Weights of a small GPT-style language model, trained from scratch on English Wikipedia: 122M tokens.
Each number is 500 + 50 x the weight over its row's rms, rounded and kept within 0 to 999. Layers, rows and columns count from 0. Numbers have three digits each. The size before them is the row's rms in percent of the matrix's.

# layer 7 MLP up, 640x160, rms 0.12, rows 516-593, columns 40-79
098:516435503534584552479461479470405602447501566507525497444480481497527556547527505501457510502560531511527510456473438450
102:505548474533505481527503489541509435516501486543546560421556450485462506443533479549555519495401471492445591454555551435
099:444521501462541543467477450545524504551563427555504489503444531508507491504494508442556552531472596386500476556488516515
100:406434460537535538510618521531504509471576538475424443419505556469528634520536446506599508459375506550498560481519504485
095:462412477569480429538509559445401493517502470535495473444512610423453472491483511448455495510524559457444442560476421489
097:463552539507593542465407452611474504533491462545415481526550431496562428606534457486485612464449536524491560464461547515
097:527491554468369496544517573472525503476479424443438484507459535494420499455542425531538494541493417612465515440396485458
089:586381526468520595512487481553544388576556568465527542562441545456563477487469513536538518506416582502484538549418524511
088:517489466519426509590413546459488475483451428533509550466504567470530606510551486482483495473416539439472495516502517461
093:410478502542418494586519434601452415534519469579479496548453534509510469589409544426660542473488527501557501446544476582
104:465505551464562417450533490495425521584501559542533418412430520498568540609510446471490543500667445533510497533522481472
087:560477514427444439462497439416579500506527484505472564516537485487471500486522559510541486674568441485438532488491461491
100:571478578520541413432567446404534611470553528543451469469415390526397457461494470472463552448522458475416434541497496477
089:505498473515490441485531509508483536589524478524504418386360566487389493606515515498563497411612485506459520498560588468
104:495529456580615532464471441394502423518509599496483475421561589462456443509444437490479523506486515538522507468488488512
101:449512525534551430450474472579435566447567449540436520494460464403427516522531485449525571416396471509501545554419587471
086:407485509488451459512537479467407469492475540514509471511591484522513427576441547454514476483455490456516547429544500436
089:529504574552543454530416521576454433502513493545496450495442457494517544554433541543498520520520528520543504506493525579
103:430531508508500483506514527472465518478513490492427460521449519505514614530613422516458564585494545534455501569454480466
108:418542459498528397536613539500454592426593505522435442436539548449528480571569530487496537495508507517467564493511493474
122:358525511537494519509483474458420556524460481511458502369516597490462577537465439456549517451483555435522490511481490455
103:504535471504508558472482505474503534517514486470448537460544505476461558540511510479524551513501385506491501461514525482
095:498462527461466524508504533526494491503539507502556558432477580462526455423673471500523574506556550500464501512442437486
088:514468505521496501547532492511474589676494524501462481487485468437515424525485476481451493515515528539467491469504423518
094:438582455519464333447575507470488602601499476468530499465533538416410417474544515493438532544536396453539531519477575388
099:524566550544518543483513449559455623534601464602377549410530471579492525522505448486559589502517458426553534503497502513
101:504529476533642522453472470474505599463521501542479409483447451382495445550528478511402553555510519486496524522530562531
105:486467488506532575575516486474508496506477527614420422391407556441480467542488504471485533529494520477420426437530505469
105:487551505614517505431452533484600566512552498550477517440591591437434580551553468471477518468552473542480566602505373486
106:562564462575595468470457500439436552484481473567457409382524504510401398504428534469490530538529466414458476524483525490
112:568561538620476504444488550420481612452511509457447498464562545448432547579464526500460550483496478516478547641499469481
097:422512673466478480527489452464468472617452582498450524559498409504470505426529491474455510510486500429447534499424477467
104:491487542532482408485622436501469471548478538506500470524561483359412530499524532534548480472495427485496506525484363440
093:544490460515512550464444462531555497505573498481478554493490413488439463534572536459468514444487498549446520551522532442
095:592470525521550399508436492496445494488430538518459553473527633455547548483457522498582538532535498532509504554524417449
099:372550484465555448456503511458487532573583425493454415502473547458491535490511505503476556554504444495517532447516463541
091:477481533523457442544479539468511535520520562532497423446529513464480454429494505515542478520536416429498474581468430394
095:501520469542462530441499568516404493463545416446521425468506535487443445496415516500527506430490459564504545465516500443
110:489572491546591548496599525407429552498540537584485494601515445536366541540521505477492493486542482421515574611471465467
091:491527486531596427516530451551493528538443456489512523485520507533395473483460489445478548421516513463414555544463477474
094:486491513484477485375368418394519539531480568565481458482481501495506440513566584435446516484505544507528546536464483425
101:526612543499508417430488564455469468514536513524448498457568479499458460448570536481551523450470532560429482493523476484
101:488488520524510523424442529537524573392621528526478434502483456362532489409551491424520557473468534518577470480416381406
104:456563485549576441526519422443528516448441432496436468422521572461423418515487504424525545469431432545549508557524483474
095:574535442557591547486433477520429473524516504520362479554491477551546589547469504523521516563524464541519527504458461458
104:521514519551520435542502416498485507511585462534489500451550485589536556503542433454463528473569464391482636520556471486
088:551422548458471531448499500443593519519549479476467446485549432453485563537526492470478488541440437501589564482380483503
091:456485558510490612440525578545470545468508443500461481510474490578532477494562506484507524486464625482438472500436534475
096:362486508456543497431450391421540502556523489485463492476463489517524558457551578485521496515448460447484545459493443590
099:464477540543454446527473597519462515466510426500485563500417457528508553574522524458549551492491553528496579508550534476
096:446560533545509453544515483463409491508470528616444438510594544547531548545479538409500482481471437509498569435477459493
093:508575484570347487503536502486490493389447379526381479444449390531510586608507494524501516489475437564507596558615430542
122:525460521489530459407404491493513578432611460474452495399492489466488458551538497496490595428563476474534541582512534512
109:523589512627527520615559487593491453511595502498529577462555511492440469506482557540540509399490512446464585531458519483
092:465549458522413456487537545430459464564554498503479438518491495505493415517573478433516458490550495467510465494494529431
097:569409593510637506530545451520474499455474517497491428543524497518490533645515481483496558413537536519494563426504552431
087:542592556477460523563469440451480518546484533477496447465487487447455496453466560510469484526539494433529439576374364468
107:446469448544428526524445470517445530376568391493523512446472443510460565594635552502584505483478455529499489616549503510
094:489490523496451538397524510400565541447578559545498463535486480490539433524537505449498528543455526406524552531472443480
096:481474573507481552529498543549467477499492372524443459465432558534559413639522527488516542404579612543514567569487548536
105:571503502515444445460511463528463420445511534506491453513530422425512453439577437456546540555464441497514608442531417481
104:522602577526631430517616508534495465633631512590405543530477574515539511503479508475522563382551496527412531490432445506
107:501473580458486441488615488448517607464570564517432498542500477473520521548507473445555513538500549467446494414436492457
096:560554542558431497560443528477497521542449563591440417551499627507556411527435559431475519517516540515493480587479407404
111:541457527576609462442421407452460549459515445495491355463466497435469495483481409485469516545472470568545505554504338474
104:550460554512533568540489572494528553496521485488435493568565624433527483527655478527514539437499507472521558494477421494
108:498522505510498410499529432439459448478529517460477380522527417437399564492500446490562518484513414430477468508519442549
105:523428493508459446536443497418474487492464466505508481436429463479542411452555604446479537503441558582474550509495489531
099:481529511488450405390524401427440556465456507528447556441546448531451489509552523440576506482475455527509516469489517438
094:492410575522564462511490489513467538509555579509516555516510520505552471510583548504532518546504590459460561500464498450
091:483449458556608465562463425479350475535619490421476438458436474501513468586574570528434524435425519517445534463508397511
095:509451480515498397490580447496436497479569576514532577497486421460401384446545543523527529505458464457478484487467503502
103:449460497555539451525579376482515482438529427557407449534468432550483561476434478474523495508507447588567540423531535507
084:507511561582547508555498495556497544592593575521525493579572516504486542600501512546555514427505463557540572442505580504
091:460529493600496471510491512455498479486406521445576498456532572560443548544478578507540486469468502484444525558480437480
098:493447514510486617538532500572496485488592582448519548532599481402469522488535480541484524494539519533403549475468434420
099:504491517585624518524471495505462469492494446546465536567572539434502537578484537376477537430511552472522544447428519462
112:415562484569520422517461440478494571522530490552465500457447444478482450523598507491484525514541398498510493518481471452
# layer 7 MLP down (transposed), 640x160, rms 0.113, rows 516-593, columns 40-79
099:493456522416514537515463495556549491549426567402479517545523476510527472474514533517377482441466547519398517492481542493
101:508454529411490510556512489559502557488479476510524499586456511533507519405535464479552588564496524493488580496609507427
091:555635509520549488496511509414545464484548520507373489504594458473446508548524529491569355526485399507478414566494513432
096:550515525479468506533438444501468519584522418542501538475474445546547474514508493603450355559529509443487396466478527469
092:520455575589520542537589555458550492510492456532496592499536512494532534480385483580540431504526559516492556528513514545
095:471470406458499523497565471485439507514451552468528553444469604509440542503522503492493630532418457556502547574528519545
097:451460541623554573462458419465477459461595541503544514503553514529547435572532574442464646470490549509477464398614517522
093:475561519575518519493463604477536569490448594569574518491510442509529511445493548589472385542537567481425546481490480474
089:509518507562513551472475497424525489543466551489546532437507449489405441381383459631503528556510478533462490509523497478
096:574453488439532530515473555420545471538537541460532424477541495529467523501516516528400575495510503374440496485474454506
103:472493481452533599484491520449474420448510553538518543530497526557495579563494476550456502484601572467598500460444402576
094:458552473382478493525536508464451429499522490437563459535465529489596457481453418565447517409441442558549408575498536539
108:499431504422411494477444502549425606544566510476601509525406457575454454481489522481496507552584472497534443481449488465
083:463552380467520531505397495512475490430415462537476598559539463474477521473505502510496487466425476486629517520548578534
108:451481464377486531461503497481524474609429578455549504548507557495461464548449538430437514470493528549590409466492488595
104:512516528489492509468519461556529476498486453446466476474497484509488533474463556316503733398557391513522560451517478527
081:552567528470521464481418480499510470564595514438455467482465431443445512457430604602494328493450587559462515552526520437
087:486417444526406397411528422417519491537499566459526598473501459519536436459493450496518563534486448487486544434497470449
094:574515456449544502570450499486452512557489475419493544483465465492476410507439634512526530495533492449458545488608488577
118:590466500497519492533445582555578536436519435591421487448494550470587467530565478479531567396435547597513569424477516565
127:428520482519530419644514531529471495541489574517573442530568580480470486485526501459540458535576462512535449497542558525
102:540509509431570440535456470468606543466526476551462547457640526500577502587535506507573505542454410542497462455542518576
091:545551454490545443468398535516556567562570548450374477634451443489475510520440456509476578530529474555430506480431507467
084:417553407488624420580518419579492559502561477537498432524504501514596514482483560465509636544460514489507445455486478477
093:608432439500501618491482390522550384528470532499516407534497519575420431479578498470541493535497547438463574461448470557
093:460463575366471592573529514468456460507483536427524411549509475499555511500421489509443576457478464483630421476481518445
104:454506426465456541394585527451494466538525610500495438475510451506434509499480464471547524509446538426560528485467517517
103:521445522414528573486534438465561485617487440425510555494509460511532478430478530371528698565450520562530503433428498554
107:521514461452514510504497473483547439544515540453478543498395443629458469462516553515503473518433495518542573407494565494
108:484431532446452467529537559469408565459520500471462585548511562509495515489446585543460442524478540565370431505423480423
107:528522537445522491472493466439459433563465488464434590497547496534561478592447520468491602415441482451485460419576527552
089:462485528421491560479507469439465517541422447433526522434465554389527488481540510383487480425456480491556462516490505483
096:511411485418480547517538607491480501483478563504507487456508482519488561467463402391444504474508468464485598541516532519
091:481509461468486495561548567579501500394482426472427514454410514535551481509502517657458311563542461498474474499613495526
088:461493490499479464558383489471555482527487594490499492597561533500577469458552460542498577510488502507431507479484433559
095:470425501534385583498517484480549472436445549419495585448442462461426506520530354501516560425421528446449441612451557472
093:546506519586546528416499467532539464449431525543395560476535553541533579461467518538457590515512432552456596512496538639
091:544504525430476617544551436454591479546497517505525477501435534552457484510457475435469618481411478540559552482446490471
111:502606493522509463553467534504514535501480467467646499485479448508493460448511467423578459605508473501487593508455445571
094:521603547484519554464451567461468483464430442539504559483531525531457495562532459458479462477541494487411554549583494503
097:505509437506433467473444543495529433462500484517535482538474465508482567509480488348510577498568378467487475461474486586
092:511500487481496540592593437493485534542449508459510481511501482514513464519447543497413522413517484511503486535480556565
101:555527500508506476567501459464513473469535441431492504596487507479484451421542399330518712486527505540468511455513499541
104:498421425502564479448559501605444466438476543505518551515429575526423437495503492473452486549579440467514429497544476524
097:508417550406548489441561563484547495531463446412577483429528541505489407488475514572564464546474374417473497502488489472
098:513426500582589538536484546541425417538481560530517621531449494434488528500545425441522610567505425489496399570515547449
086:507478595461441570521516582502456463458484493487567489522383520500600425606478474496499585499488512392528464483532457514
095:450605422422464417549552379449455484530523529537516560450526481472537492541477433477408449659534522566513540454483529579
095:486461544539476482473506590476445489498428561426575503499561500513457431540462398414487596418438552459482437449504545463
100:442328534491517481494576479420569477490474506470543474514470541424468436549515513514499486572491472478540520556452482545
095:560515513451478509538545564492512440513540560503557473431466498518538494420492471521432457443534509381577379478534478429
093:480547414564500504504493544447480456487462469488618594512478525539445508494462523526459447563513415479524457424553552506
126:498515496458465448386457494514478515483554511478585550463500608531559546586418474433529518491516463572495422474569464561
114:479477486461509489485595429495438464448464483464511476510522612419518541510508501470453668469456539474459500473418557393
098:470539513428462487494478446532441571499407420515479517529540440488493464533472501433451698533476592572485422536521525545
099:516595541473500497509523443497460461567428583501441452430415509465490484478460506465445550542545488495539487551487537534
085:479437515454499481443501489522559498566530480437499492490404496543487457600541415437546549460498522519392403490554520515
108:457527494483490515474473521479553477449474467537409496506508491516529500549581513555529463496457550421492521453555495482
096:510406488479525475516477508539496478525578398435537552488477500533496560558454455332519491436480566562518427502393516485
100:419504488536435560435582433439553571618537564553526574485501419457531428481516508419516588539524536560494551538458528524
106:566496532564502473538567527491540528395545554561505433454487468508470499526514425459473657514486404541552486484486531517
101:653591484570498503497559524527443464462431477520449558491556471507611576553513463552426464535474436570513408539505494432
097:466546452467510528508514492489480526513644464538491538549492516498484488566491521380470505469402443489480507451565536486
094:632429497435542506505502444497500475461460523420499502487490510497465494507495440530462381508463572566518456527461548446
111:624530452486522524447532514454506483551431452454543505479540491567455525469507490482480495451476471497486516505508494390
109:561503393536446542460521550509509467513524568457504533524494462437537487362490422536507561436418486472453482521501553487
110:441411491455503476483422442554535508453545405516553527472511509499458429470621475508474619521568554502546541441473498627
108:536489455510523514512389600455442438518489586463516474580426489560541395460559565583506454478535450418492538479515538457
096:528546492511391514504469575607509451593594544443513448453474429471493497571543464426486533469509510473500451533464555395
096:600491426456478473495479509517563403418522494447464562451488467473404470461514457475518596484423397460508411542480451495
093:451551434454404464494555601526474490502467511549447544524527502480463500537517500487549452476457447558446434400329512553
101:532528443487498473488522562553470478522497453450523546549484462454558621552471440441529554515516495465520547425510485507
102:478440575513471512450533506559596370470490516533571516523393567520579512539548499453530530455495487496517526589500490535
090:510633523444424517527562455497527540529471491435540498529513542451545523476519606502481550444482541433492451476559598589
090:530561477493488488526433469463562464542494406497400461525462418459539573432480479541479550440564540407501549479533516472
100:495494403517497439562534456451494608518531443540576485467465515540439456492443461491453617585597483567531528540474538426
103:481395490501505533427528491457490490500459596411556516430473497455510569528450594430422548562528439481491528568645492562
114:550437513485551527464481535603462541498511431511520523442506447525538618512689503502498604526366432476516516583508474490